config = dict(
    rope_fraction=0.5,
    decay_shape='linear',
    steps=11011,
    dataset='wikipedia_en',
)
Each number is 500 + 50 x the weight over its row's rms, rounded and kept within 0 to 999. Layers, rows and columns count from 0. Numbers have three digits each. The size before them is the row's rms in percent of the matrix's.

# o: layer 5 attention output (transposed), 256x256, rms 0.137, rows 84-127, columns 128-255
# v: layer 5 attention value, 256x256, rms 0.119, rows 85-127, columns 128-255
# q: layer 5 attention query, 256x256, rms 0.0935, rows 128-136, columns 128-255
# k: layer 5 attention key, 256x256, rms 0.0903, rows 128-136, columns 128-255
o84 096:438511534500467559536387524516449575542436492502479449530501576570543451515497535527466520425561550459481449545570447601487518487474436472481470455545517497491496472470468481456553590537489547539501497522416508527520460489467550497479491498508598479564513541435550531535516443475476616588513462476493443528427570461516520447536348513544505481517440503580517489438506549517451471474515
v85 102:511566531473530503487444537521462459557564481518472530580452444492470490522590512507510584499525533586506444537531509466502558540429555642405498491417544479540463491474434352512533543420439474548400514497553540423557564517421522473509366458565482571501496502504541529603477518475601424545544463506474538448509528399480452533435566512412556424528461547378493495507577499590486545571463
o85 098:461541476541453587495500551481503449440525554509567507544497525511541491506487396482527492470357486513483497448424427473568464535540487496591482486451515652532520586453508550579512456521606567532465526570471475488454632544438462543534534516486489468514526548421433513538548483565491464503497532448524488512582500442484541573549507504499513546535612554605585598492492511483506530557453
v86 101:557445398522506522568541577580547547457605524580488520376549485509515491458513551527517443439534469499521556530486449496488428431424496397419483428427575516525541471520469469516561473598532559435496473481486623523489444522523444443504473539566451439505466456503464492345539493460492438474470518544467456557540524473514431499517455487526481544442538504560580523495497502393552569592539
o86 096:434529434512515538522466457505598559453515547501402488547488486459550507489509475539530562485585645473434524458485520593528473557498496459451499490588516470467397532541442509573520489525432496494498521451490523526477437570488489469355451563481568544535485597519508569520541475394431485511436459411432558473568561521554517467443533480475450481448470520423524365531462502478489461436524
v87 103:464531461467450494509482431563523556513468485461593495553452512475480483497568535490431464431497394475484469460510583436571476435553416450415510597480506520505485443438484583545489475509476499475612472579482472474523451487422448524481476433502513567485463487440504580550532442500541499495475595494477503518547420453496462458524448446508498535502409563513504425608571523455489420526570
o87 097:422451531444406467485524563515511501451487415457534478607503554562497458487373465503437455414536519489509478476394449540452542397550494453503476531452576442614464501482599584569490591357535499564486532459556465581471462483540459599469486533546515549466423492503491497495503625453503506419422471460530445516508512410486515514586452463554438530520503543483505479539457391530537596447419
v88 104:456494498511490468437499486591511498488523529571522515577510537541425432495490482426459522482451457439471427542524546547553513470464471488486427547463479532475481444390478554526545522452500410399518475546539520417494395454534582495481480603478510505536434443376477510559522531437484506418497571518545503494442545536575542486526510539557401555533508472495506528525519510480511439475463
o88 094:411491450521550434531517442496458586529509474456462499543407483608551535491530472519479506479610495468591527520494545499571505455470556424526548547591525555560582503497614604558392632502543447500441469468525508543480460513522538566485487455527470504519518423542480451651431516569509443500430556522551539487537476481564471468468466457545480497406519537564532584534481579508486546409588
v89 099:532564544522477453500464493590494431481542516496588445533463467526479420534529536506508517591461443527488462493575558468489473552510523445525501543481401498494482502544488576503505543457451509490500574574415575436400507547490460592415479528549585547425494453590530507564546518459512567489581594504521498472438545455504541404490413488539555404524497514494586545518428544533440428510465
o89 095:474462510520472550565546584498459459538501544475528441512512536511487509560393492406497508523467467534501425468419598414460560461509440458542476576472484420449456402469565419429487533544507457421398500528437430566499528531497573386534445530453467491511464556486507541483464436497503489500466584544570430563487466534477492445538515606479474532562535476545474484575475499442500531465537
v90 105:541561536514484502545478507517480456504498482523420610624417511446525594460504549524511442522536523489503499583500496513587444460489554504597450498491651555392487460516522492407539450425474569531533496523455555461513475530519503393410498596559497477508473563607528452567451480536479437525545457467412490526460459378463473511466419508458535499513484508488482532413496520558396391474560
o90 107:554498497562562448572439533437507524489523547522531533632500506487468539515456474509464455583483538541454511572530521425497508555518485406492524459459507517453440461437624445444382500559501511574522585559470432499466513512494464568495505465450486474489501567492602480597536566525480450399485546475491580529425498537635416511444478496532544410551521535465527502571537463547534502418506
v91 100:517374622479520550417501478554515498463536519538560423517630477559512525549441497540452482489535440507464467452508499479421494539536551513432538438407564479592566454526501478564470483498490491534478468476524508520485454502512624506486522440557534414403489536470513572401465501548501452552600555540428507489464510515449394393483589440507445538510483468505464502542465490509524476494551
o91 098:517486450487460485552459480456470497538523382518493392439472492552536516538452467495572510464570510540495487513504528536594491588457464521432526510473520404486467501494530495523569459489481482472493444518485432483450571434607488518458561442481509527457512499448455510491571546538503534490471520403484415414424539506488408481416559461463537492477442469476603529407539467484586548494512
v92 096:480499456452580477503530496599487461524500535502428441489585450418540478424561530474504452491555491407495495488470483561564397449450484570479580445557467552504503507463440424497479587504477523469495383481480539473541522407474535445445564649474402444454571514488457568542471481520478475497449537562525470479429535438486552458455469524454488489484508506549520504504512430497492482420497
o92 096:511555555555579489513461528440527604437586445552493506500459485435438527491562461441496407514422512449514477544593546482549569575549433480557478572517464473423489544549501519444518562440541479412468521454446510537453455499493408528465551519366472487546444502548536497417512473596453475492505537583528568438498549471589568460555560516490506544481528495485612570498433475534391492563461
v93 099:443489454599558563529487540546484481563545530419446474570526550609427470490453468465493584546499549510510432578500560556445555552544457465495469554441484469505509505414423539492487536417511584568480555510474461516569500542439579502487447458411472491459487501436496570498534475531442422476491475457515443553546569530453461461536571527512504399515546461633533580527508629524609379580371
o93 089:462500529453440534504534564432460527480492513471554489497557535454572501529473468560520446483565525482525450552556429490392539534516386560455512556472480408514602466420453434544565625402497494510435510474554454553522576480473511483538464506548560421578490523480490548568464536445488505522594457388555532489502491507490499521425493449467493435513499522567417518481464583537486494465555
v94 105:471510518453535570566508458562413477593386480549417534507469497475569660477515495513475464548432586474564536508569462540462460477538515499593527452593588479542458468535522491526418451534407469491461514457502462527462485413444527440485526572422342452492533561545451546510536504466486508556543403500476539477456445449464517549510470524519537466602512535595546494596552569599554422578533
o94 106:533511513531516560547499457475482511466502492463549606504519505452554553510507535455455506580576529555505477533487476402502526571529446486526555532563532563589489492449557488480494489471491562462487526508454440483475458509533363479398538478447388591485484462504548527577481490544505479539429516493437504579508481520461467454481501397472539550457364500508454503473556421479568559486360
v95 095:476604496476481526516454461499479533427479459487495533463481487402470462486547593588600501470476487549500513528583432409516485534494498371592440532528464510449538485546530580474540486530549502442475422486391494382478505496500514451471396438428510465590567541513440544517483503360533575497520533410538568502473451475547475502581488531515584504524418527513446544454528497620517521480482
o95 087:582453472580496484582482496488548417513469511466473422520513485640583521425451454495515497529556544493544497517488483612467481454479496422511565438408539535434496561485501418467565482500435496584584505529565521485452425474473448466615512511546532532475517504516550532447500502530517484552496543502493537526502435575572533483595523525529448513503473486468595473550542415496537640470521
v96 107:551482451520492539426531429479512546410460511466514590493520430496500452443571409544466567524548549445574528538578550561511461431470467433513532499594543443553610550546556467549576505613540567436489437469480374533501531523516401518526593479477555470524491490428443455494455469536512457454535560494475593508455503582487505524514455524545519483364482518478439508512442488477590470432444
o96 102:575513417590476497478531583424561439521433504497499463580561509507442571564462522568457532476536463449537448517459539549458482574532497403491473535478495442399555556463522521511547487505468496492497514494496570445509422537468504477469480424384527465512462508527548514476401498471545589467458464523498527412502436395433474511481350491479561515557475556497442434531546608519452457507497
v97 103:473385480579489566449576452467507411468505500566483544515559580554489551430504414570487444402474464454413578506530506451448574495489570541306519486521500571551462510437532468506445476486443542477442432453605479532506507481437560526513624526422454443497567489531436589430532570528499451595477565522491510539486497515439479498452538481569374489474508472489397503486478445392545468488554
o97 095:623640551480488492494506444454440542520479476470471470454452557528468544461584478506433558574536532480566555471482468514611497535595582563583488594459440473541540465448475623462564493416472396520523574543516461465444504572551468474508451445481444538526500549557576451528433447460552569404425514582500425466431505474535505504479471531607519463495466501493537437445551515429548502508440
v98 096:515536578500498460432495466430399527533494511437434466455492431539488488436565590598574514462536463525527421433471444555509547526450446364463471545567434512433551474511578432543464401499475554530579506493507529483533477456530556555608535473446450548396462517551504528468473476483498537472498435570545507438552481498478498561562581555488505538460498530451454507385520496479547479472515
o98 094:592550499602542528457530535500507456544593503498546508537484602464446485491554575501459580482389489539524455459476487526613507513425473483506413403439444514443509504540498535477565449623559461488461461443408503512480504503563554496453595446555419431512535549546530492475555338444597485524464397540464515517591521585443515532517385452516439609448444451544538469482531441472503548432504
v99 105:408462451492453492468484486530544494499403462528474496547513525520424555544498452529458540491544507505525504567461488447592501475551515515490488512557458461482503457462572538441553381518459487536424561549429453553518453494559492532488587503516549547545492452434469441509500497575436512453446426482477487567577505492504447511477490460546550456467526492482541531463469539572546443494458
o99 105:481549474507445517532546534505408503511458541525547606581388496472473481474430569584441421478475509481531515534470418400576603550514460488547526513567491571555539364508516557547462534510491475542542503530529462433524548544478472444541495493491528489465493551526470485565474544445551546549483467515478569483474510522425609536482479515436553540459543509503492520476560567626600575489477
v100 102:517458501508578566578573608464476436507459449533448558461504542488506556557548580437466538588524468462551500429534453480489480453540583460550545503419587550625512578534502465505481538528498501589505506480491488471468484486441476454470412508431467578514528515453549522502477576573521477571505474442433485561520499429555555507494468470486443538576495658526607514523583559485479612563414
o100 102:554495522447517500566523479541477426496528542588478532493557426477448540472563491452624445530502533487421602452507560487498486520468492497425546482544483482462469570407476458457521515519531591496422557467573446555629497489511379481496456523478566431452542506596473432391529436512530488506535530402502504436501531420407509507594568545580583491556566480466466485487539426415536584528388
v101 109:484463440472469430463614471557554535473434497505486504580497491593467534413612446471585551497506488401544540469528429572400499495518431554499433575492517485507483548450596470539521452561490492561584525523501484480522530510540512582447551551454462440512504488509482486489429482474394496554460488503462484606480554587439487463463454534557550539485412415558558527535431444469537626419521
o101 103:507479536471329529472544485535482531470480484471502412508504455399447574500536536483499529465517489465503536599530568520535530503482457467601378534546543531471559489471422483546501422484496502469606477483443467549496498470499421452464586439498497482463563486485404521479386465451495447528466583529530444505501624528406475489531487491514497456459486584455459482602539493537486486523453
v102 094:475469486533510425551457472560483497490469511508546441465473523390535516370585458495478486444418438394481523397576554507508570472498582493455495516400500473509497498458548515472453486484458464463560528487505507511502493501534451523513494493438437495436502525480515454535487438533501484448459552552535470609447528471497518450567569539447517499446405548494435486502414459559469549516520
o102 095:479497567510523465436529365452597505568522432418536527521444549483466551465486507472561434580600431536537573524470395496488567541544535498512470499522514512480352489475538493426509433485488424526455534509550518484522460470495431486477548481410549579503496412493441539502560534448487488531462563495400462394561449494457540577597464519503519538513533446508404551542505601500575527480477
v103 108:525404592528475506519488557442470450433448509494454527543476590561584492451429532465527475493495502462532449471461489496526491472466547538549558475557490469490480435513389457523523569376464503579427521493513452533483568484435439529573543619541567571503554599474550556496458480545476486557499500477419544542518524431407516529477524560441498370497466507506432573571506531552426456606433
o103 102:504517495550558526372543480509397508524464500518508463484553515477483526532426559593456429511500548545502572497545479484598514546531555555460530494443483534436528543457522497495526460490536580510465540568500546552498541538487541469473502487465446558543503580381549421578482517471497507526552519495518357519435477453534567581519496490469503511582663443507600511493519550517533501509457
v104 098:493554497382516526496437435498536441487558474454459432528559493491495496440500458525390432436450456556532475468523442449506590535420562543456588452578462512556454503500592475518539514522489550568391499478395528534373482498431428510516623377538469420522540529466459472515525542462482531409472614497526545578488564582496522557499495546511527499512492443532538502556440423559562450438494
o104 093:454600540573464456504493586471436567517504563463512486513493472462578425529373534608518541472527482443566539528497484523505379440617425482491485502467446557508524432402412448455436395477546490400618541504476482449504556535496508521499515443633450524462516504458508529467530486412484563502454490554506437524517491532584657440471557526544455582486537463599448619513515519452507513481473
v105 095:496523521473488526429526405571599403500479465505503541540426546570590523499473608507441493389528606460461464514487526424563500487609459441469484396531520530468578483465481474475435416502534481546521582487473490402535514493481544459494548551465496492431516529538499444603444448484487508571599485512539588469515400544455587528385496493482430476425480457487525445491532521485469500484462
o105 096:560491518479620489531541467509487444458463560504488471552536506545518547518521478510502553598466498502568437462476501464460583487411435509538547461514534382534550551508555505500514436520498436554423552530559438479560523419491535527517500388581486451510507529398530539462452673582534419559504462460452494495479521581579457462558521565554476610613489524471481459497492486523541503594558
v106 104:487511443524483473484495461531494550488475503470530435630475488507490403557496463489450495555582577539467500510521465513498632528473470507459527389500485533576454504467521460524472585431463518437588488587633593488433520412594513455389470510464488563531507547534448494539511438549462465504541615536540399510462470491438489488666555494467528538542589471509530501530582541528587470582495
o106 098:502443530465432558528478437562502448470537435488453478529563512473529464503518494513437510494551507471418508521583510479483565504505467402519437465549512513519490490547425452512411504460523434436432549494485416515570447460475535515493558492533510426552525534449476564482444415464549542458466486500599499575534473474611417410531441523529513588460523501582462596496425480476505542460590
v107 106:533451535520447475442527556438421416511479550548550544483595464504507478452472500509514435410460479554453461481421494590577570472566450524488525504511523466498468529412422483483422493483535535560616536501549492576511495470618548463514613561536539507515406490595520500505454482497555460391524468528437479555486463539488476431470462459473453480498583489442515555494496526489512481522433
o107 101:519472520536460478464423494469516577565463469510509469468538531466560438481448526489553501572408533471458533447488547494512488494490449446576475490572517488447542423513572474527479547477433502454485500552394611559511435448476541561445517509528564516467464488524568451481604462511521515506515455493512492520387472392446510611432558394601422540482581465547474538454520560506453572512521
v108 100:557497519555479583533475480490511430513493428538478551431581616449408508509462546550359502485540521543546477510434451462475476417548508417499627521462548500417599546486509475482527553482559508473489506498545417496498545471516589477480508509546468518479464532433466410497559518460454609510523497475410550488463407447621475515465474518449471503518527526517486489572416507488461449402537
o108 098:537510449540526456550519463510477586499457527521496485481524455574542453459532521512564599542459455460565457453564489517468478595459516495513557526515491498586534573421595630502429420582489543514548512501467521473504409458471481502514416474508577584522447424469448497536545493486440488479577466518470491483519493474502459432470546512482455543588475444425410418433547482433518565518490
v109 106:498462491471554502540469497600462576548552570493461561504572474504564523522501507572559528499538611518525524501524443542524615523553577543523487447532483493465391521488553502460538450562532450429501543488466613426527478431499525480481332438464457568554479541515519511427497483610421518576565495485516455417525482519497469523558568493485491486493531432531542430485476526450518442535502
o109 098:502523421452621439532504452541495499526483432430518510493475585460538476494443574537421510464447527555495515555433412583480462506451447508566588497563549575558490460563508497588500455446438517570496502388515459469521485517402441465428551544565480469457461578543421546478407507587475539383516475436448509442495478539611466464411509489480517532404448575420493490427478496586402580462467
v110 105:539458494477495397494432536463482536603456584484506557576507410502521488442512473563594532521543447524504579548509507558385454498530542536557485387521532480520502496609482420585476400512401526427480488475486500503535467470435551466463545536471525399544580486451428596475546509597478490587423506589539469429488545514490490588464586375549539512492472474498463558493550485529563531472469
o110 104:537514523572604526522500496530488421516510492429542480485539518494521468491481482561457472498537610501480538531497498418531426588593479504495547485486607500473530463510481568572520580493433479540400372544514551471410466440507441451513500523527439490585520515545472508532477542532470557491483436529541484580401447495496482460508467547471519536442464529483552455444511490481523473495388
v111 110:481486556525507602496552559495426565600506473438431504431506517509515553436460602477539536545524556456509447543570529440556466514487582483527477533589426528516497485601554542551523465478515516517507464487548503439508511503541478521475499463449451532501553475408486457543547504518520476489548500506497428400442503483495507538547419482535524525537510602647543561494602611529448375504491
o111 099:472509438396530497526490613487498523536506478463557561444473493561441521582490518509477449442572542562569497484452619533476598554409528378603597468539488513486448536546516505496464497482445530509487523449430497561497529542540443545467527555442400530488400520559484527449410565458468597590542436490490499552480489571470477557568483597410469543505376380524551475503539468463473439474445
v112 106:516409556532475563469542540436430507522469503462466547600460581516542522479417490506433465490555486528509458549509575553555526500537595570469509531421460408488478452496510404531516482514515513600500464564498455486559446491611582487557486537441492393424503558438493484489460452623452505547571586522449443409500432509504468500505427485476512513470579479590431465509455495515478444499503
o112 101:538485459484534494431594472386542458527455451476467488477400476483424419546458502476517395542518454474465598490557489473499548577450471509557586486448475465468469499412483540486535532493491571516475505508479502540584529538504564533436468417471494555490531461430553476480409592505466471537503459477467463444523454428506433422433490524479588550512473515578519560472575476618514453444413
v113 103:538495578526546535496565572356405497524531498528524467473465513397549444464512468501502516586523412608574423532540485587523483435488574502525529525527477478522535466642384505465455575564448499556527517571501398556534491514515467516628515426506554494464514439473508452569587416611468516508474452487462527448475486431533503526424430477471597388468549572563489467594512536469530491458450
o113 097:478495430568558530412452522450551483522561442525541499417457509508447458473468571524540448470499462493574441482456414444526443601495462584480465509422513512479492515454479461451425535513536558626469542535593502606563540467501514521397439475425515461467460467571534562413513425446555446474494451498504494517465566452432505530487489514480532550524544515529472495591493501446502483556481
v114 103:499596419472472530476473507587474491547555394480497571450533537490584484454533456568464493594594492494496502513549509565522500489525481471504498431474525520461542457483527416537497483446487581491480475525533456404535477435503546530478491432582486581511548472436521476489498544476533541481496561425595534506538514464497534579447607490506549399564497534501517447562495578560556544536457
o114 099:485610471463528466533577458495477533475500529548519491442498543545542519504414551525388594550605509480520418512505617474492412522495457427519540527485479471574535576552448524523505490516545471542524499620512448565498506511378476402438449554511490539549475542452539433515398542578513471535469480566474456490490447458586467491601491481577419519515533445510492508466517429339533524561538
v115 105:565525531470558502592527524462532459450406482474519410507456440550442513535483474423532494596518555475490532447516423405589493539404472570596539475537416569535478520543504421521463492484470513511423521466467501474462521466521441496522475416405491465568547453489595455554473539534479527553450496441553565472460465569546620566483483502516461508522532480510561451579518491470509481413454
o115 101:560479483519494513535473496560484505492526509447584481403544511403457540539518444373442493440485483428536587482501474506419474539556490529496533527477459558523475452434465399436464507518543482501453463490560563557606523529472466488464516585485487459462503554437498530531534482495523554473434577524499492529509461627512537526591515501487511542471436502583487453528478587434524468549409
v116 098:527524408361521487478534450596472531529467562565479473532411453493461555572437449462450510469522475437474576544510420487533514467549497501418392524470555512553520386428423464531535522542484577514492545507536439520404547475535495499420535501492428514520515558540479557524551504501472472542491535469475538552478525566502607523528477492576477559530447521400540530415557486531560570539464
o116 096:506458517518444473481498490630520447515476442451468477543491465557536472428499485462562549500552514401475636435540509400470392569454552541527541506585543563471510468500564494547594545506579464478478566530571506498459501526525471519455558489495458457449496439528524459583450526471527594538554579504525597506462507502530513426507491414551462543494516538507415575513429470590462458502512
v117 107:453464559480535486478393590481545517486429457460436540448534424565456529478521456415582494471561456467504556553479590497480482527499446506489405465485446557496550502482520457553468432450439535482512463520530490565537477487638517443477627523536490538498435457503585476454457498445443474504537411442570481529556509501557531626546453406517528565524520439378498446490540480489544530455416
o117 106:427488487479531497544541508595447554564497521562511448490537528436533538465470535471591488508493469452428394625591551562524470479567604549531469492498406461500576479531443520496479542511573552498594513482566492502523504456556555551554630561441427478573487609436469536503553560553496490654483572523567592499534609483505499493502513509488404475484424552523474521470498548540592511514489
v118 101:596479515451489466547499463517555515487474557503396493539495430551559565434543547451540573437537550607531411511602533526515507504500563482473543444414554530617432495519507506478372482458575534531477467576491513510596525388421521582565545434431506471389581477536459661380497502474482583518497517558482483463460505485491442500522456493473517589466512452447535474453616502485578623417515
o118 096:538495533492542566477462478522568543525475509568466440516427528477590506446490538441510562477535497490393487416483444652465497440539404518488457448445449572534466429522514484476546436547484558479481459514507501528463415475512499463486544467495384554476581416469630520395451473476493445489457435473495590447496446451529575524529502430572527430476474480568559487488530450446516533519332
v119 094:514542534501399539472483461465554488519476549485489480575565549486518540486518447599423505368519453549523465495441499536549495518526403485512477570438429407519469500474560477521504574507588513532597560507469480539486495457507470591530514421547452490431482520489452462586529547440551496415481448515522560546409486483543515435473538474428397544517454511477520611590552481438528575413536
o119 096:509602567607466520552540564453560449517470441451547533491449516573449503486528473485497509487486523514567430460546456502474474442479478469462518635476444559487648454558599478507455453432522540507491457517494450474520487409419580569517503507537581590478554516503532489514491456479439574472445483491494575480490515477493469471486524455462532532538598506475366443525455461534455522483458
v120 100:488406486579469570516541571527477517494498496533615588356519550514523599355523478455489449434511505502561536471546438398476439439531487521497498521461501500539513443468545462441503537505511506494526450492459447529514540468500521405553475486498589499466495466503480500527508628487514480526516616513605429499582432496567529533668560452605502501545545430596513551530516559455450452485487
o120 101:453560556493526589500493503484414627547429543481437534447450502495458453539516475533476464529521465510497460468489417595447580453459418483407588437465532447480549465565509500558498514499559461538526520518508489462558458626534500476467407508522475548581524483493579500457489446534419618529501515446438513581472571559464577440529448581538488511518440461442544443463471456538529452474476
v121 102:415529495448452510464491570475446482486595496521487553444497517453457530475503465547424473567525498538434462549621502469522458595481568651494510540452570505571370502539549512437519545506567427506429473639545534424525551494526479459486459537532504502423492504433581499515532539495584426565425545488509468505434523521462474484452519529474502492543534484507491557536487534503455527469557
o121 094:431520423497483525449509478545479475419500518625455531403570483534436525416416499528489456458426516558507368524471558451446450469557430526515556503441495550450483459538446474416438493527421512534512409470499460483574484531454483403458519439505514504519585556489363491525454509592451451504473541556495454495512518432568395546506538545468527505572585503566534548568485479513420519474482
v122 102:499519573468475458476490484460492604522556557543470470546475506448587464533458587423522522532460518478522424507520518457488556542502567530557530480528532462447565509499552530494440477458505539534475499452524498500533454614450524487526542538488595588509428554578535503510496463581518485458490439509426533402539601454458519533505520453452565503520573373565508593467567534499404502540520
o122 095:512555417538491399447412507437483479540544424542540502572524492436475444459580531513496456504497538615434508480447586432435456496563429497479535545510478510468479473513416527538530373562516453470518530491437452573565459400515580489596513432389415480429418531514516549392548520567486479489446478477462432459514466480422549632430511573471514437475509518462477597552510467589581457518530
v123 091:563391492503432514471566533504493538584445514552575502510485425487404538653431531406446554465493497431498455517425545527527422448488490491549430517444516550527471501460541440548491492538542606459550545612456499492479441446550466530441487488499599518531469522423474465484555591541444518507525530497507507520529576440480530517512456570516476573507606551509508497597555592496470517548488
o123 092:421508607429447460470546537511509608501506472564458488501475518520559513451518533511555494514502489505442623524556490490454468455417458406442486626532431586532556556485494553494462566506414427449470607522545543567486561525597443502472556507396458549417507572490480535565454490539481504463448458434445407517517497446460477517579498582500573523538504479518456521430483502466454606456483
v124 104:399427478502460485491501482498508509430475398451575511454473492487457533454486492504451478439506500468462542468504485386526448479513548455415573533447387444549446522478581630515527549495513450561505568521455521436507575535523462516516478409483574505556367434479511516517524523435527453567461507463571525433505466479447560471540482434542477445451448480487580427597514523412645493463534
o124 101:489525421399494481443504540475375468587528493488469539443460473525523517569484548509563452587566473481556473377448520461433531443503500496545565541426568477492546443479407588502528484484506430426582506442516539506553518562522645549511462523512600534483517475446459470501505480489477462475511470459452483482509509453518524452544538542535403479454459513469613509528546446579537534506494
v125 113:444469546514537541489513591530553602489420533524496540555440489576507572445548476532536524496590512451468424523514533485445454443514497507432462526511453520446475445577571470530481422470507527587514535478457488496579501532556580565492463590414408477477409560502549584498545496509459491539534459503507517479558542448451536502536472470557505611522492572502501620416555558503498588538453
o125 099:503503538515482438504574533525453490490470503460469506600450560506466580438602468508510443524605466461441476487577589475521529502421511579539442512396425450466476532529501417495575521516440562607486472526503411479451521528581517475603547524468494521489476646508490517544434502555460490473575493438432476509551493530484468442462369487507469537532480577494559491492516462526477418382467
v126 098:449501463563504510492506506410337482503495442499523554473479489496502380498451401524505480462531474534505481528432515463548519570529531527444587536541535525474455601489503480497496445479432522467530458519479541507507477387483575352543488538424530493490479569474464560530470541466491488498565473523452430492516515430363455450484576504559461533506548562477449516524597480453477623508490
o126 088:458445448413474504515506498565462513607500503508521544522533489517552562433537515479563471525494509481500394538505360472493594520505467614547560490489467475483482480538395494502578526431419473505532467474415570492528491507515502513499479531456440484472471567538505466498514520521455520506472574530484518458535439431591492512523518564570642573476506410460497488539587494518448525501493
v127 102:547535495465565508490411482543503385476531482526452487511548571562470478420484614441515511614467569511592449514591494546528516546592514563546452450483528494517483482455418509495524519484505521517404509432547525506504506498391452521581396452528455593539574504533595524455488515491565527465565494414476532468509497501555505574441473531402510484458548470600564475485526541568512429557389
o127 097:513463517507483484553505507471450576562538476513455465487550470442516489596489527535508516413447437520468563444524548535482396532492490431483517506546446501456546521436591435547533515537563564612395571455455495586529506515434533482512405481546603511488592452486474470408527574513462479539632468572482473508548490522491483486507476538560522401378474557539469510447435525425504472567434
q128 093:576499586494490571481534454502520441523589482517490500470485440406501532524489498490455524517423451465480450523543483493454542505463499502525503503502458513473480523449507465532452543417446449512428457512452627428405456503515449549509524477441546530541504521457508516533423469494591532530512455503533499444497481549494555435487446511396552472575522416521570573546457481519562457482450
k128 094:487416417438535531519501490524403560478452508510468501419551492537513492460451433480560530544529528495559426497486467511440500466535497590491486422447552437591539520577615490466431531429550474554514415465468513426588549545428460604546553492409408535556455414440491558413463465464420616617483478485519578467419520514637550578558520530498598469506551542480454527484509523496535434462395
q129 094:425490425510608536414445556510456419600436556519544488460480494493466483522509525462444414536533436463503490456576439526463463576479457495483425507422525380470581515529528584368461443495456411549523458423489442407493493546484528491465469472430389566497511464553438470454570544487501453545404526472529507492524464515564494484431431523500608439443358511513548524528500413598490479465536
k129 099:529538478382453503486529471594475560523567487526493509642491536537459429567442526430583423521364627492525603490418504568456499479417512517449469477492425528423527496532502504560448522518528516511482534610486514474489401496486468455533464484459503472479566490518619492524504534493448546499487559485509449493485540468457567521541503529473402620505557511466488448572507497504451519474483
q130 097:564557471468548505519553504451540505501509412476400484500395557531525487473557467418639440469513433449547448504512497525497473502473511487512418591514438438582460571562537460412415501557433486568407455490383487475515417474531601463523564454446560510541588469520473544511479399520496531463532484556457512567494454501410462467503447460520441491492470494542476519440414545517583579543480
k130 098:439495616601534452581568474470397503514410505593468495515381546501530475469497492508576490635496508446488484458536378507472544475454445578458534466416581435514484426467511578534520489520499481480426465512575578523506475478439481490483426575529513436485468470498438579471517430492551535512447565553541551449451515448504495386553497559533546576457489617512527547477537463482554474576499
q131 103:408467562475455457489456498484505434492414501501507420455464543496489492432509589550475426507548483516475514443521564467480471544573458506459532473504560453565507488518516604495515436543503496482451494425495463460512469518596514468530507495553452491523521467569501502564559389497357466502495574537403525529488463570481492506411570563499477462448324494517470456524503416490479471449597
k131 087:479430427499505501453480595421521525475515449501545497600484549454532506505512583424447510506464471482433526420436528451522550519437465525455521549486456508490546464500511495579559513572516516451566533552552439539401392500467453419507330482507516501489440445522520595424474515490540512440528435449484401604570524540458433497425561558588496519482537461489481461438529443496434538497546
q132 096:548440547400471440481636523520508463487505483542512678596461433496465468496580542476521543467430456553539576532446495419564452552411559477550496511400514413597401605535485478497425510508471557455600472549402499603443471470510497547522516479518499543515467474451412559493469447423477512479495568533556497539538518390517474507510527495508454578508489495531492515535465506406458356493461
k132 096:450522530523447492456427533493522614545441537522472388504486475494487523570541464574533433496546572577509558520443469402479447594505582423554509427548481475498470505492564401570440559476441504544535479507552541468525502539560511469425416499522477428462496435516460503458519510532510511507391500563450447412467417579468531509562555417429570490593468522451395552436492492545560503489503
q133 077:549502510543551430480475545501479579462512458499542489475520483583492452507481425541413538436431480521491526509511585477397520469530465505565566530545562511549491496501549502462492501574537473491604538432454443578530553440433518463505497410460461437557560504531510501562563627532418393550555559548498490508619457461534500573530573456485493470604494454381468486517525487489425523524529
k133 094:491472504431438452522487455412524497509560501484525530547469476458458518444498579477444469469398519545428572458364453495544456611505520586547544479491459649443470466516445485461462507527498650522469506560560493500473455569545530406589407547476596551535498569541456530503562521575558539506466504541558422564640502521461465479468539533432514457477509443503515491430539516485549547542555
q134 085:410387488533455532495463518399500530583440456485532525457519583602476417490461597399585461495503517403507496498480493542541487507532492433330541439473509457504568556530579473494428457464472453600530529511532458496559531517495449505501440515530449611478464484508519530492501490499519428423474599498459506508435497539602489494457518468493448502428540463549417459503595389505523455526513
k134 093:473540512506512598530587460516413445430511405519547558564400511634460507505422490534487379564466523486522498506562387360450413524538475486511493458416515507532519440544458483553450410439524559486539520462523492455438504409457530431540488502513482447579455515447509518491498505546553567450467509545574443480527508420493561551484479469466565446496488530424556439469517517535464546476511
q135 093:498549477416631426527459504393446527474490565550517515478506454474458485406423396500493482514442515561490551452417555512555493506503469532532513520452540569590500454508455481404508486568509428514447535473522534570498508524417516545491533438518555495488517458520527579469515480414452483533447569467476506569527423468605428509514506490537488544484535521562552524540407491551547433534513
k135 106:501511543547487517553451526538466450495530490501410457542442389447541554489519582534465492481470428607404348515551446490500443538482469560483524550421443519515483491605521517601466537460498484527483425519494516515451475602497561496535461527543550471501529556470498554481588428528527443437464446534465443568543528468323439517412511493498428516537449464465512412489543463562484463517494
q136 092:448442492555482564433427566470489546442487585545524475580524513577526473473507467509605515426494534425502529447563510487500462523425440511439522520395498429470546493504514549488491529491410502529454473537586466507482551513483447461477420478567470549485541621524507474556604526421507483460572539515515602411461535441458498619534476513561522571545588435593527525553585535522527495512572
k136 101:507452472493482456545513425552417524577549432517509516508407449449527572481576433600430446533424459540492466522513449504495532548532452501594487529451526500567524505418586481542513405472563487414461485445578557523414509569357497502571566528535482455495528522467452579502509591491514476563478571403445530519549488447512519499549554511524587566541425542441444585467407494481576417484426